python train.py --hidden_size=256 --vocab_size=2048 --norm="rmsnorm" --tie_word_embeddings=true --init="uniform" --init_std_qkv=0.04 --weight_decay=0.22 --lr_head=0.00474 --decay_shape="linear" --dataset="wikipedia_en"
Each number is 500 + 40 x the weight over its row's rms, rounded and kept within 0 to 999. Layers, rows and columns count from 0. Numbers have three digits each. The size before them is the row's rms in percent of the matrix's.

# q: layer 2 attention query, 256x256, rms 0.079, rows 204-224, columns 128-255
# k: layer 2 attention key, 256x256, rms 0.0857, rows 204-223, columns 128-255
# v: layer 2 attention value, 256x256, rms 0.0391, rows 192-223, columns 128-255
# o: layer 2 attention output (transposed), 256x256, rms 0.0397, rows 192-223, columns 128-255
q204 081:571496440458483480538523482406518498505510562501615463438462449414510497564414519520482563455503486499521516504473538484544497580410501414564504476517524525473521568526567467519475574486536528556448480478465489493436458485456548577502536466511523535527489539488467523475497499538466482478489460503498484415509481533475575480544486494546469487505508487503453447501524464494429531580465
k204 078:552514477442553476499508537477405481535475462492537449482451499539511486570512435519498509490482525616473576537436507483533418501549584445552558494486485560468528479543565443499517510523474495491470541471408523465447441525539538493478523542514500503442553518498521551482496427531422417489480534453499493447501501513511582558445481490511498522417459480549535510506508521523484520509482
q205 100:509512609514591528552493457605450508441533481457389568512497550554435473494590480480522454547517521480465452475493468552453522454573487574464483507504522448513549441474459514440513477452511486484545467582577484512530518477523470505479446526522486484469547459490466536558518525519535423470488530514510470551493489463534454487451515498433491522455508521515562530535504477493516492490530
k205 092:486471506568473527500486500542537497450565483479488519526500503527503549429533526452505424484483496446522434480505449540475573532487464499441468528470521457450509498483498578470514526525540495511562447538555484495520525489422452443506513429487482472488465479471452510490511475484506550541510448514515533534480470459469420498518500486470482540539500500473495487501520464443502421498530
q206 101:523506499480615497527513488540430549467526499484515568494524509494457460551503491475585504471531469522454465486451491440551569406453396541510500505506533514513519498514503532412453475457520529465528478510522492483541511463532507573493410479492522536441436496513523531497466552538513437462473530527485489518514484439550490521482554482540467490494513498528546489535489510478457455482524
k206 093:430488518512493499472487483560576467533549511434562472515540521521460511506525383504566494499492479490489457470501440503471530549528497493451487556522478544473509521454455553514497430489471492535534440530491463494587535506483489419512412469461504512500456510532462485415535445442549554494479511496516529543497463504461444494496502520524515513501510460426509435462556505429458488541457
q207 083:432473546537487535471499480600487494519475479498394541545536548555497501437583477469497447553479474498443525501517455500455498446581471562469531531518508477506463456501433542476566352480474466473547509502501524485547498528534456463510451572464453459464514456550533441510515477449541527522504554471488530588470493489527460531492522516463506489467499511483561561498460504528540491432544
k207 080:440470489584510501465525486509588506491461576485458554511525539453470551496544524495497532509538497489479427519537512523417591444462488510452492517498532434547479501452441553551475448504518521526525445543557486496563587491423453490555503411498496443561444466493500488469545545479575604523505476541523510561513500503457467495551548498472507534585535496477495497522473437451540482496505
q208 113:420516521558544483476569527586565512543471502487498537475498520526431494441540563423467490525509499455463520511465500481455477507517481526412499548520501407540527420535533501521475400510576505439483510496457490468538520480505472477490464540568513470450531527485510435558532497475532450438495594433557529589487542569480509542443478466494533509489543481513517478484478473510509547437513
k208 099:465474516479514465508512480483536525553432566452466504521444487523556520522555542538464517504575530483441486523588521527453485490529503492527527549554580457531440478497485468466427454476545523460513528455538511455547579517533468454513485477485476518486521475451513388540522496494514631486466506518522498473490564549509501427550508505516516494502516518468556530482497440516498483510450
q209 126:506542456541495467507505492492516500476508479526575516494468468444446482490446529489542499507501442514535466428476493524508562553460495491501490517505560588501507481429460527440511525546491551516502454492488459402479531503460503497528498418509520500542450496500449584445499568515487555474524498556505453456530524529501555503559445511512478498568561528494439458506506444465452502562481
k209 127:522510488423485513519523513484477503494534437492517455472566443555535462516458494444600501556426476481541551509469401391506466545454471520555444505458445558472531529503541466527604514491457432528458500442486510463490492523505584517420463585476524454534532529563511506544543428532457477510531527508517520536457472447514503520411445482523481505486469504437487503461548561487520548510465
q210 123:568487493551512476540500465489526510488518523500590536481496499434454506414455497522499546476512511525522468448499568571541554518478550493516538492469530547528498494490503544489444575535462533547487484542551455528477478511426508543543486456508491532544422539455445559481469566489484487498589420546448471447567507512464526521531496502504465535555466473513452384548523479511435492552469
k210 102:524519524401530445482509502514467496446489448464551470489543473550504469574421550436557521550441529488464558476454439440524449506462475471555520501518473509463463518491468459463512513494457419446469475458488516456488445559527592509403461540488512474527545523554504450526501453544422386535510517540495464510514481495523512485461457478476503484438486523500409522463527571516526556495492
q211 140:570512526574495473536505477496506505507554541507597521473509506459467500432424506511513536480518483520531503472483541548529524523495521491525514508431525555520505520470509540476451579488463559563472455539542469546491467485420535560521477457491484534541406533435424586466478537483477481501578424513437477458544499488478491514547522527533440534559489458492453415578538480516425487573471
k211 130:462554496417465537534506553477508494439512443520504431442515428472533518468466485426584498481428486446525563508490430486537445541479484536531460531472395518433553541501535465507583520528493419513467497421461499466475462518508588508435460468487535465559498503513486477569512436486516520500549545495499514549451548432532488463456479473525492458507512518462474491417513567495470534500502
q212 076:531469432502500499585550541376530477553445551455594427449507465387492493499413540521478539475492469524552499525543522555514524514496516445493513471506453456467528516543570477566442606496594554494495479460519439528462504480490522528530513455493519532548448551437510494523481513515456512471457475493508526447500521529482543459552508514542501504519480438509399431458506477506482512522473
k212 088:533517465443520477512525555448481495498482479539493503541552466473545526541426564484479495503500437528494529550511521470522450521572556400476545408504497513541530534540520436451476612531547497480459534452453519469416452530535559520477513550469540571565523580474564470540421498460480417538525495526417466410524445520531504516489456493516579469424549507564452471560520521511509550480534
q213 134:565492516548519523570518514454512475518528548479614490454518540429455524397407520506535510505531510543531531476523540589568536489513486475510517470478480570509473554536542515494418550470482551474491444541539427513500478488426502564553474442451445522506383519409426539492463513480430522451530430515451511480506484513467476519566533521530429563538424438520454460520544494538485493574468
k213 114:446546478459431515519506528486508478470500455489532442437498442467535466476484440471588524468440530448512547517488418522490468541479508524553460564469421543443566553525545490556559451530475430528496476459478493470500468524478532517467489477494524461533528471539453468540544471535503544511536567461553522556466552439540484449480485488534466471500513501410476501388486533497456517501486
q214 080:423483484525400539475493543521543448510456500480398456509490492503534552419520496470458479524440531469509533537547475584491442476533564539494503524532472538489444476489475513533559380487452458479526531470442514499514485545492458447488522591503479449497558499520547405456520490520492569557507510434500524577489518505518447479484518504502518518467491501467464542448450494522539526450518
k214 125:515497514502533450468523478468504483545519503516422559544497532490459461560514502539450513514542480534390518540505594478535523485538530448490501443602564422570472454520497495559458526512506585458502594497494491487526533490576506549507523539528505556440515560509575519463460560476506462472416466507493454473566441524502526502500486489476555499489492511550517515564501504514566453505539
q215 091:393471559527430524434507516552574485533475461536404492559521508527543508450542428521438467558494484480523556528566445479423450501541544522485525550494478479484496430484465509576550425512474440508508546495448547510501536537532475414505496546483504443529522483553553388523523487459528565527481532479514500504440468540498489527484488549495588491515522532444507528473462508509559554417495
k215 093:512480534560541465468480506491488552467461492511394557521520497520510464435453583500448534518502519526466454484515545474504533386492486503462518490486534452618464450441483479455466497468543536503450510503529521492484496565503499515541517489527466500519505491513575529473516603509532509573538466608503485460506569552510516480497486533477540491542524515529516532547400484507579520451551
q216 088:402516523549485451484475489538574481497506440492473457558513511523530509438544430480527463549443461461522511525546437541485491485591543567483485525479480471524496420442468514515517476555489514483532541495516564544501506510535465394521536530438500483491503536542563467441494550457508578564462532469516530575426505451522472506461520545461565503471532507451487515493468530496571512461532
k216 094:453508498532488467527479497423537490509517463469406547485552512516546488462471593538458512517529482494505529504540485474493523472442476478480487449544508474553487458477474497576464495503522503519479502476505458515501536525457507538498456531505502567504500543471564479532549641486496569541467461544464359466496477492539525470543504526538517461583550544527504503555467510475492518487525
q217 093:533478521480549513487547483516389520467498499511482527474468527534422501536481598464458511477513588506487411512468527501492532450493468516498467450575492520577492524474482508441541475368507493434526451540534415434539469513504478537491483515563464465450552467503484510537461445551519442473536480541511517535534504519450458492482546439483448565508504543521547558494504492476488509525485
k217 087:559493458491511562530456519553472512442494523519523504516508495492494523503509539521481424553492521494553478487514478523475517503521486525525469532455501501399502493552495562416540510521532467492579476525528477458463450448473437435486529471403465437499470412476395542505455434555368475470489482495491538548495482456449435525467507503452484548490467472529499489501542491504493468480487
q218 106:562526552490589456512496417516499509465525465498510551500439521535478464545570486501503451529495470464499409464454485506464579491527481546512435456510488445539532471454436488509508536560547569501556449545566503531564557456499504470493531498571468454502525507504500554505506528563525467492520516591513456505513487492511433486442532480434490547498535517497504451521501488474524508506520
k218 096:505475460525468524569458526541454541437593436496473497519540507512503509391464497478516381516479491483584421440502465532532545469524461506511435481473473483455529512493504558466546530495592500528508414519511482564506484441445453484493542459443472554414486492538468527490462516475492448551496487533452477503454473464504493553545466477450471500476487526491538479490540499454485461491564
q219 085:454463558527573491476501469600483522487491444495434547550541522568473503474583462505521453568497466497475470486492456497474535406577473578476501530491527457512504453484460565460510414512495504456564517542553537502569528494523483468532465530481461488438501486539536471502486533478546503524496564519491504558473484450535465548435549520459502508477488519515567525500486532498540466429551
k219 080:415479502563468497488463496542593493492556520485519532531551523482477519431510456489524491505508504428493439442521450493445593528465452518464443518513476488530504508447421537534490450471538495516549409557538463527586558472444452471512479425453496488527421517480486514488548527438590599532482469543503506589477481485464431507551521515493482488548539505436494431499501498436474461518504
q220 104:437470491530425566496597497476523550548437536512473481549490532478492523477427474508470548507523547511513509571542532451476497496437460455481551557544534529522467510556562519485524467444466486469467511450417429406464496595505508522485499498522481474481470494538503425532478421496508525492488507464536522418504504582522508498572463524560520528565479500483509523474437475466469493515487
k220 105:501485509494508510478506488469484540524366538475514467540480501508477437504461482507486586553509562550511516530492550479460459453444450529517576556458551518527472463524494530468471460504442502540479562479482516429486477620506553475538549473530487430536481440564509552440502438576437506495524525523528552490498542578524530480454515535546486507502495467461537517515421515498510512467528
q221 089:437446623509495555453525519564466473514475492512387526545520525602468504434602516522463459557507508472463510511487479494424456456573486537459524532522461479532489465494465524485561410454506461470543512523514510484554519564533447473508460539483453450488544449509532435555533458467526496472515558477499526554471482502489454496452505524455503516497490518504541591504465509534558518429492
k221 087:522503499535495540505485532490502547424510537494454554535481500469524530436538643494449468494534517448535401519548513523461539433494428536445508511447538475486531469512487513427457486469554529458500477499543537512514480491443441465528533452438463452602496435466470526499473525521493541511531468569521517532490554491462435503521511513468527517538492497533468541528468460495516519447501
q222 100:508502569477566546504494520599379495453514486526406555507517506578457485473557543425522463521509522483432454498444477531482473456555511548464477476508472501499504489474444540440543476431498482477550468550559481513536457510527480507501442527486485463475548458481492539540510517473514447490516502518506498605509493421472439494449511490428445504471499541520574591517520525539533479476518
k222 095:558475443526476526519467503518557471466573525528510518522471509511536572495523559486471415480515456450533469475551444520455551522535451482453460522481486488438509527502479546470501529474533496435555454509568487524474507428446437472504455505419511465540500478398475479520484479474484541506502467498496514565487474440427391506512526484483485527494487488509462499501585456470482488496466
q223 105:477501501524484437473434509469556405523515446470475486496502504497560515431563497507482446570444453488541567491534455584496452546585580514495471508477447454471518480478458498594516518565524464508526537500521560561517521466461488454533544565482512498518562515494532469445519568465497566521487518419487518571485505463483466503483528509460531510448516469483462490461512509525574524485509
k223 112:481534522494505481528514513440456471437593463528389529446523504448526545496531589490469471447496454459467541547509524547534474515488566469501474414547491439526505487483501457556515539515519511485477505498518498510532479473513490563481531532522505545496547565427525496530501603486532512474455439494458412492513500499512543481521485457475542461554519554569475521526503484534545501499518
v192 089:572522557463562525431509467457490462530522467523510545430474469550517467490502436527445420571470505538535507486490500466495526396497487450514526498519525497502465570561536492523497430479470552472482472514477521621525501521503551496536485563505458414499461468510457467489447485514484447465572524510483562512512485418519523463511464489529459493453447532511505527480508527494495461486601
o192 086:412458492505511522511564520539544552454446527491517422534486483520478502496522564526486552469551571463482476492466500465467455638471447489520517509502548509536542449547523473504505560451483459559461540518525456417471411457494470482519495462523558528472506525461518504531578514460539516484522496573550469513451520553459483514483424507543526547528455461490468459500559486502491467449462
v193 087:523478500501465512482507506583527528473487565487483546514512518527528539502501515536528523471511497528579455456507470511512543544486499473482457514547506503517463500515594486480560531506535464540508497405485488568425508570445479508514596477477545504502454505527504511550565489535455511534525477512557467441450511526550491513563514527508512511511486501540561486470498495442561497512547
o193 081:509526441504454495499518467418457526536508478472485508462520428446496549420477458537481579555492529516441493485540543443465489494509494451584499446523534513548574559455421484484477476470473559536493455536512525454489479439524472566455472444513548537453519480464538510526481423460536464453529496447488530563531485481505489396455474479480473400455554493470474544453477518557487514499478
v194 083:532455435517504457461514438467463403478525489388478527576475526488512555462436515543496510514495544554482458448575490529483478485556524490540504486505476533529422539495449486543451511428491436503454448508479447461532536562570462476425437529516482554438488614455519533467563531461487507473461515495512486509446443532461538489512505558466472544436531507423556525483530504549503517543474
o194 075:527437632513540517509567458497530502546432448545529457530549507482444433492504490511556513522489448475451492528486553543461522486497472500427488493471466465492489422479528531484503508479541588448526499450462486518552533447502543555572529523514413505547476509457455425578463504505464440507508460510445542482568443466516538497491571503464562513480492526541543481545545506429486540523536
v195 099:504546431515468494496503516515539467467492469503538558541474535481459576497486537398498499452517510555483545498491444490459436556515495463473476505513450553486483492580562545467505510522485515581522421547495428532556558509466482530468500415528518501535472506474501476499553519529561491506486499563520436454438493526518539492557465525426604503529501483469409553545509430478519550521432
o195 097:521515549472518444462489508468482464544528505487446495462565453501490491508545471507500529565455446515501477535556571595478562416536546464517469513487499477535489513346467443446486486433505551464475496449566514467468542548554463456517491525458498510473551445574523530507466478529435458504550454459436541512552484441561518512460521507526449471455514563486582501544474553495498542501543
v196 089:490473514520484527460499490453526517532541504512443516496490516495519459504497519565517563490523571538555522540534494534505470503545556471493443451482542545472540464505539539552464489523486538521486453500497455552446544460521513525523556469439573534508526483461540576473551528472506429527501520457488591449573492518420516527578481502439447569528430504517548535512495564483426551463484
o196 086:466497573473550545431518446465455496472509467569580503527474534519453549459538530484478482487489463443485456408490555441488535506543493482498524541540567462527485497467422560488467502530500528547508506518481533504509442506498492569517470498564479500466482500476513451530446519477485535529499461467498458539425465447537576465423534539493513455550536411484460419523487535500486501531506
v197 097:656496526507592515432445388484499475492464539583493463494530473497556462508482464631491510565477471488503479479438486505451531552480424515476487479452519467458466562470446460536524459482461525442506469513555472578486464533509494494523446571452492495547486509497464519526512501518509471477481440491494474545560476471478474492516488503548497518480485484465492475506478508581517500540528
o197 091:398453501518492537554450554507513580555471509501542530563416440521445490580487588478555482442489491495483571458463508452485438511499513511545565510560551454532551441561523565493436541442509461586538514506502525535520442481494523554491497463544457528489505455488479474445538508494476438434543492552542533430414466577433502560542526521497567498539520466569471520511521532429486548529518
v198 086:393466501512422513590483513529520456464496465497500491499528503552519453526521559464535507398512504466533534545536475491532444437475490451507535533522489504504527537469574469481518534519526414638558465444466510416504474525475454472545446523537502511496497532516529516518464490484443539515481512518455508494463528513472538495468519563472543511485481454513601458429503464540561483447531
o198 079:624495499484548536448522477486484452530554519479489444489591511427555551479529407467471488577481491522540472541527485589537568506483512500526493477460462580492497507530453500506522465531576534440495505459433540503513493493463529512462532509448459506482520496481511468463529498496509571487521520446482487538564517461545481476458471453536452479516484606469476563501496507490475543525427
v199 091:481445536489462500522494466534475426463447528411515551510482474498494529496512527535533539536468533544492527465520480515527449547556452479505506466504492567522497502490461398494490472469474445478557461472476542505471529560467478490401417524495462464434468522466467523505549503510560483497475522544428506480487449539464531509441488496496576482438524531495415513480504456460561631552475
o199 092:544481569516474452533494480470502522540521533459497495527521474477459468507518462472518505504499420468469493548519486558399544487455528507540537494511481445553454524332492546496504476486566498479453486478504484449531543493504477507538504508460473522558458485500487446528502471479428499477537481491474479424551517471515467510547534500473502513498481577527538528510470533511472503497520
v200 101:501452475523456484537474569487484527449534485483503493547533471483501559482562532483514440447497494506426441522480465473503477533412475504476539557516520487520566495470442495429532442577548490525464503486546492427481419607488510464490517495535508508499527588476547448491475520535422474525507475513480461524450528498486548493490452480492547546542465602502584476504501494480508478511522
o200 097:540504446546496496477504560523520424541457500505421532430476583471500463484453499445516518557559534517510540475506483507561566430491460541500402477434444557480467517589557482488478535475506469448506514513426476555539507460531506466437493554461460509486486482493541517480470494585516564500518574519495531522520513546410489541530535431539507492485499510470480562469505488517473502510471
v201 084:553470464514489468478416507542461563531487488448541489477465449450483532501461499444477523503445510413453486428484552499535514503515448567541544514438492486548473491524429476472414504463507515495486473473464553429457519516497471403486452537463432506482523492487488512474484471511433501501477496476570425540452572479560467494485502493498513495489467533499488518498516469447478447563473
o201 078:530540462477454478589496580548569446482453502558411513499472466531545431546540518545587499496533527594508464554457465535490519518481502488487499473510485447484486483480529486549553481484509467423500503515520448562553538477497520522570524521487516521623483492543500474478529477535545482510519483537476526495529475591474529518518528463450488552461547518509493527504570492538485494499506
v202 099:484497441510445510527531577604529483508548499513497489499474474497481540495479488483514467414490541471528434505407476460503501515456540523511469581505490444430576517535571557449551508556487509555566470570481522506480550527437517537546513463555556526524529453452563528408489471485494524518603580509543496525512501513553447502570506501482495523558518528506508530490504448490496510436501
o202 098:498533481517505437429514503453495445500493494573511502465501495537532541423522490427470508541521503518564489547513511543494521455512502483464505467483532590481509482462447470502529488511498503465448494474510539499437505540504481429486530497475505461447550468638570480464471535479498532526509455437506473565505519473516526443430535476535515450492524514473479531524482528522539499538520
v203 110:459535495540473529468447493534514513453465489557500516443455500460517493510481564481459506468504521461515512505506499478494472429474531491448418517444510463543555480544515560555444484535534507461524508553506583547516553448470436506595567468507439561596464432459472490489538503520555564513541530465581452540498510490426441468528491483481571472547509500509460525530514417464472492464493
o203 109:478514476391524469544482531419466465489521490522556504491526425532531517353502443492511463483457473499513482489501527594540551502561579471531580528497508519450501482416499451465571569489533495577482521476548539470435485571525496498448527495491538519514575488622524472450492517530444486516511417476489536515532513423563541512453519530535463539498523519492508440584510556458484513541531
v204 104:517519512509396451496497477499514470476484468506452534532526489491563491518484576513517453440473440466495541517528486515494411500466520432476509541537524504419494500515515515569521472539411467529452561498504533531547447531542465475466535473510480568502495590477491530450574540498461535522494479505405541481514478515462560497475519536483523514611486518446488481501551445547508507525486
o204 098:568480543463539521524521489399439483552448475416547487482542508497436515397524423448509500529525483493422503501570479584535547463488409568539451495482507519552538498549440487414499552512618513502532525471471493481493474456512482529486520541444445483454461447499503469522489464522504470500495556536527528514555498459505462464483467522541420474477471540468495572499487520398453495515486
v205 104:532545511427574505520558524458500450535505492497498532449466492588517498518538484506554495517530445601513528485437448511478469582554517507473539435534442511490490528491552498574490495532500516554473484459444428574566550511489507499402413487509559551491496546520536502526549492498481495444486472471500469466438455482565564520495562616507442506472478531468497525518494564556494486505528
o205 107:459486535610501507466500522542518550495516469499495559556455528463485455680500551479371483554494531423451513509505504365464462414476446546512492498504551466517506503528474505459515451514404477481525473589584508474471510491549528515499501513535489405419525466477473516531470472461508503465516523497518484538470498474472461467483486461475529452529501456515526513430464533498530553476498
v206 134:459504492412518462530492582491436504499504386494508477496536409514515432530533479494518466515380481482510520533461441461558453517498473490528443515485455541485515506506568452492568519551464452491451497433394523459496413523530598503415478553524547499503539533509522524516491452480461417528516520486453532500464495472610531470410426456490490490439470529490506445446556588486502505502542
o206 144:484506516562488497428529534560546495512480505439393536493509561534494518416583467450416491565559505496455459527527491591422499467475474551477504463489504424498459462507457525526568414475488471449529542515503478476529566517547433484515513521466502412469527448577539444502510488502533544496524574465482462536502503530497454523449532527525536428484522513470574612476452495522565529454468
v207 101:507514516431519492526477494480480517510432434497540518531541459560483445499557528454560441524460447524495524487462460471556478568541459497495510524549446512478515497531528521524550523609492483474477482503442414510549520534493569490451495543529542496487558556476531525511539519475443419511490490525489458492441501464599543492456439520459463445450448457473463499473527563521454518472551
o207 107:459517513559522438439546536543538511519495499449427550528507515510523515543557473469400495534516547447470471528517470529452476430494473558483463476486502481520477461453520469462592421495416449523503510486546514455494542541540463475477556518493531382484536412570468453508504479538548538481575541493489472512485525500479464521434561495540535437508510521439588567462410491513577538493469
v208 121:467521479498468537465469558548532537510471472520494500486499477441485538482514457497531460489467525445476456534499481463520508428475511459560430576499495498476546516506446584391505503460565475472547480495555528441492440554459492507545422523522439462528498472518491488497498543519463517531536537491501457550477587452479484501486434396480519460563619563500521450481455401347465474491488
o208 114:504525423470455461529450528464496448510520568460458522516537506513540475355470503486521521504533508563542557542511486653537521565443555512445536499433497542449461495487539463567546529501475551485472500450458460549469507537519519466443541523464526573524497511555566455469512494573540566525537502487509521457555480554490444468537561524549550515465509510504438552463539477541549470555514
v209 094:539531496549523422440455476540520530563503433466501474509515475399514484519487461396501419478462488496456498547587525522447495510468441534542482542503516491472443449488519465500576501522458530417484494531574408475486498474555520502493498522563474499549492449467510469514481531513465457531475509530485535561540431505429513464505482465485440513577473430531517497483508460553500469464494
o209 088:509503524402560546536521505476474531463467533501515520506518485543474501392552524505556582476500533480477508484490534624555514485497508513463481555450503472460541455524495540529484569491507449520471527464427456543502453500470513438561524505491480505462479550533487543469510530550569477502474559532439488473516511497497513558518479556521538574443493508443493502623546503459467499490471
v210 107:564503444536525486390500395479485475475511538529492512508493551496550537488436514531464551459479572521487477476552499556396569534526498473483502420497512465522498530489431474463480473411534530483504522511597474501502530459498437537532488466482485497459513518448489493462551487498541568508538489526513518442532462550455415497596552516527480533530482505565516528473512419496491544537477
o210 108:494481528492462495622488484479490507541497462560575476521460450534452482432490543574609489485533460519486529445468540439535458514510509455508511525535512489516509535490510472503390558486508524603463488478487533527501492458503492508508481426540419590547433513519442530557430483493479429452439479504508527453502458474521567487509473493491482548492495486521452479593550531517431506480519
v211 101:447541484491548484418508495536528518492509495457495507469421474472494558478474448424429487503488473490433488536544501475460566455544520490553429495480514543543483518553560463431485507396523521418581529536526493569522493460533528517472509493570467458478494425445505465539482470462559560485546518520609547529524480531462441479493492438498462452492558540549422507486477457456457456462459
o211 092:508522451458441474565485536524507508478553539536487499505498486552549465427562530573534457523517519521582494476519510558488514544481547515450583511510531408405511471438504502556498479493482467528413507493558457480475549460508481424489536408470531512568477512585477540491474485508502423514496510506431465483484526411523519479522519563501535588462456509454529464584549513551521482469564
v212 085:527495484513513486494527518460456531567511518450539529484472486488497453490462485452470444476467479471402471418462555513422557489552486514596520509530457461532532474449473468449465505486527552435520488526523463513537531474541506514498463493519439519430533514493509493464491554500415450548577446495524459496474476442543525468494520498523472469468570505573523483475508525479515431469505
o212 076:458520505467535469536551507516537478467409510475465517557545518548499508453580555506506573498500578482468552585477540451543428510512476545398488511451480492488432505532540505514501509504430459481454526451522441561477515511492518484484557495507493478496426553498483514524460500560581491528448534590478512515583542580472443534487463459470531524503446468467521515541511443519475477514435
v213 085:445506571499484522528535532595497533453514523501487522562488471455443495484494539460572574502467446532471549450465482503498484602459475551509579540546547501453503477425500473467564520479496497570520508480488482458443543567457580486447462500490485514518541497471516503549484487462467495523471531496515496502492500525560476554423545529460468505489492556500543532505491484439509511483506
o213 079:531531476560489509520505524456533468528538477534463504450450563509512480512515458466543455568541486466532446525476413501479547377474523532517466479488502485592517522409427540536506394534490426414477450507494503489492499453436485471587483503500508445549465484511496519457457522480495555502485549500445456493510485516434507409509517466496498458481571479501479558433488518580567510488499
v214 099:495479517494513479539501466531473406539464456509512490516514479570525452535520518428556511515450491555483510475492430504535393561502522475564483509525423542467507547493544467557453569485471484557501428464462431513529548499478532455383441510578497531519492561455517514566512499476495458538477531506458468492434471514489602523450522542484467520479498511492443519498534507500536510514504
o214 099:518449593531539530467506528502538525483509459405479580551468520483488486471564481495445503552513501431436504601534516530427577443489452566477511493503517401546465498464428487457557415490453495464444522503547481467500487498547429532643547490425465438504477428499474493523469471480477470432499516511441528503545472475533473452479456485524480461473502532510541524499457546526524585493479
v215 118:500512522486500541459466504502522503447507500655498459467488476428500481512506493500484502519522536455559525517520524444505543414459486515516505580485528474544594473581488529544487441535504523464472492527536565544436507469473501515540607480480529490556482421487486518461469502512542520478585604480530557561498439487458374487526506421534521456557463524541565538513504473438459462491483
o215 106:437534445406493483502492524527476484487478524519517501513493470552532553360460481458467451453517461530530492491479476550554495545539530496498504449473506548400496471467485512525580605532580480556511502474475536477493456484525520482436452493485565495506550577564486484484502514499468541582454442460557490515496541452496610499461490519509501542508531511420431408495510511518502509465548
v216 143:552515456586513516495488449515579489543514597507466537517478582471497562495467515514447531509592515549501483478546520545452552469508515542469524470503560451533456506500448523495473478466517568492548490591586509515492554500486421504601522460462468515457452466477497500464497514504488586461508463526486461483558506536422497507571596548501505569559506478515530505507484419513517466537451
o216 153:516481485457495496558491472446453503487493501533586477483498478447503484610410537553596525434463508514544535473468532391577495565491510461532488550507476570467523542535549487489387612515509529518486462463480509545471447495439580531481473464522464594528455563430473557521486511505493433495480460534524534479489501503490519489572448460471472517510472480529426399513559497469432470531525
v217 082:488556492496489484499468481501531500597480557420489534498514491505533456524524498487553492448527523491535561548556531492470481517530519512494476513493492481502475441542525511566540566540433522430524506538544526506463503458488482490593477483489498561531462415494501558498477533550521472501478534484523473509520517493495510470547468554459427492572503345479418489558523485518530552451416
o217 073:494536505493521537499483425494476514443538487513515558496558435525551589460529489498431540508446461514536493484499516493558477520489521394513547562524534508477556551448491526496529532555550492573532455514525575537536498570512529531458474529547558442435557496523479449407522515479516447518550466461506513504444487458581480506453496552432556504511548470472564483544427539482521477560518
v218 091:530531516514536553483512465403506532521448551504469504532537524546510442497501478525551477512497438564544491499526528518486527527499479492477500496506563523444560550448500430563604533503495542531459510483469526550524488484517544459492492534461444435442470422524519449500508477590542440482502442460414541510529447472481477512504523460482412540508472461509552483557567567464557531531473
o218 081:495488567524526517497531483546444550495541475455461502539515444518508611470498501478451541424498495478499583463493487503482428477454480473567488498548561488540455473493509598448419477497542427521523461516513548468513477453449497537531477467538545518534521468375507544456490499436456514500546551548571481418464519572487515486502506599470561417551486459538429521412468485498438466487496
v219 097:441497486473480480520491556549473485522540432500532533461457523531517548523489534533545409436516431512458533545428473499499494461542581437536501524539463501518534510539570564512457490557523516458510489559540486551505565507449549584493499490557575560570528519494503470545503547468493459516567518486468538489489507429523579445547493515499483486539554527515480483466485492509480520443494
o219 094:452548432527519441424521485431492502501483492476522521555484523478519463513527485449410500617476557461497481503513488445499504514517502586428506555478519529485472508480453459440563509557424529505455558518512494485484457535534486394472502512510490449387413463569501523505477483582497535494463492460529479566487503476499450493399443514560495476497468524465509539499478521502500502552484
v220 085:472495437505527491610583496472487524465507486555441477474498492513510466503477501521464457519473478443486510504380514454509523475498552453494528542503427503473524457517545510521530527562497547581467488513489515588537497483432553499499494403513498500530458491476487507490530512494519499552454550513499468488439559519558533485557457462542508509497458574482508502492568484566537453510558
o220 077:503539504505490444459478567570468473536526482475495418508437450502492559489528482457434509540465486490494468470546418512495448494534462537510433442554474495468518509534449408496490463477488457481520566461524490513465523471561465509468503514505570497406567493493551539465554460533391456482564519546519502563483483516468517500444515446506393516510483509492463488550476500459446487446496
v221 132:443503495455457502573555595552458473444510442523518483499522455531524511506548535463525486496459499489520477513424436431478414525517469505495499533531458520456576464478532525486606516549465483525440507470448481515510501527469585531436461504549626495502529504504548464534492477519523487546477568495534496512451481495569518480431512484452491461483499496464533517474506584488496575468551
o221 138:497555524561539510424507543514529483507511496494442532507494535514470485429553492388430448563507478453496503526502464559484519380519497519489455470457513487504457458450445500511582394542464443471542504554519497472497528531510476435489519528507540399451579453555531455471483495486448542504532561434479469549506507442474485498448532520526540464505530492484522565487444547513559524464472
v222 096:481435474509445575556429536417509460402467487480530510495489490472524542521456520505489402542514511478520502541459513475504513484520516466485479499557475531510529473568510559502454427511571508480457476480537467550507473510532518493523571418494525529528484542555510514487578571571489505508519494528466460516387470503482519483509522455479523449531513581516479517571490478458483476483556
o222 088:535556494428504425472544491476471494605471509462438550534555468516472520466519511482472559543473455469441528482545477463519450513544510512501483450412471513451489477480555393440534572480523544495521544484507473438476514465542449509416460546462524512424509494473506472551449464555479464512505493589502545488614520519483447445476475479567541468469462488492497506465522486507485507524468
v223 089:524533516465488585424413470478517472480479498504517536467497481526525560501548544599506439516536505503499479475477475491435474477536489457477529508536498506464539536491483551522486474493528528485471429471481474595462472527477508498461574507528539538475503523538493522541566544557447506501533476448485443534500521382551491511535476499504464494492489545521434496576439492495456474533547
o223 085:451500472534519490489524521468497524551497499506468622504470497479469471536431563461453537504518523447472548458545455411562496543448469537520482517522547514534519476519547493466518593477397476550541508497579543475489488503558489517434484521551529461472495445475528483505474452477478513493547499529533515503403479533435487507492518491490542419596510452509493461362490542504546522484523
q224 108:531523421454588454460539495582457507430525445458508545498544481414514460488426485462464495496453491537487512419452536512509536527516510437534488479501512534466445461447562554472488539528427529547465456487458504479460520464495595472513597533463498493458488532450435558511488525582539457539464463446491535485476525550487456487540503533447507579552473528524492488513530510532544535562441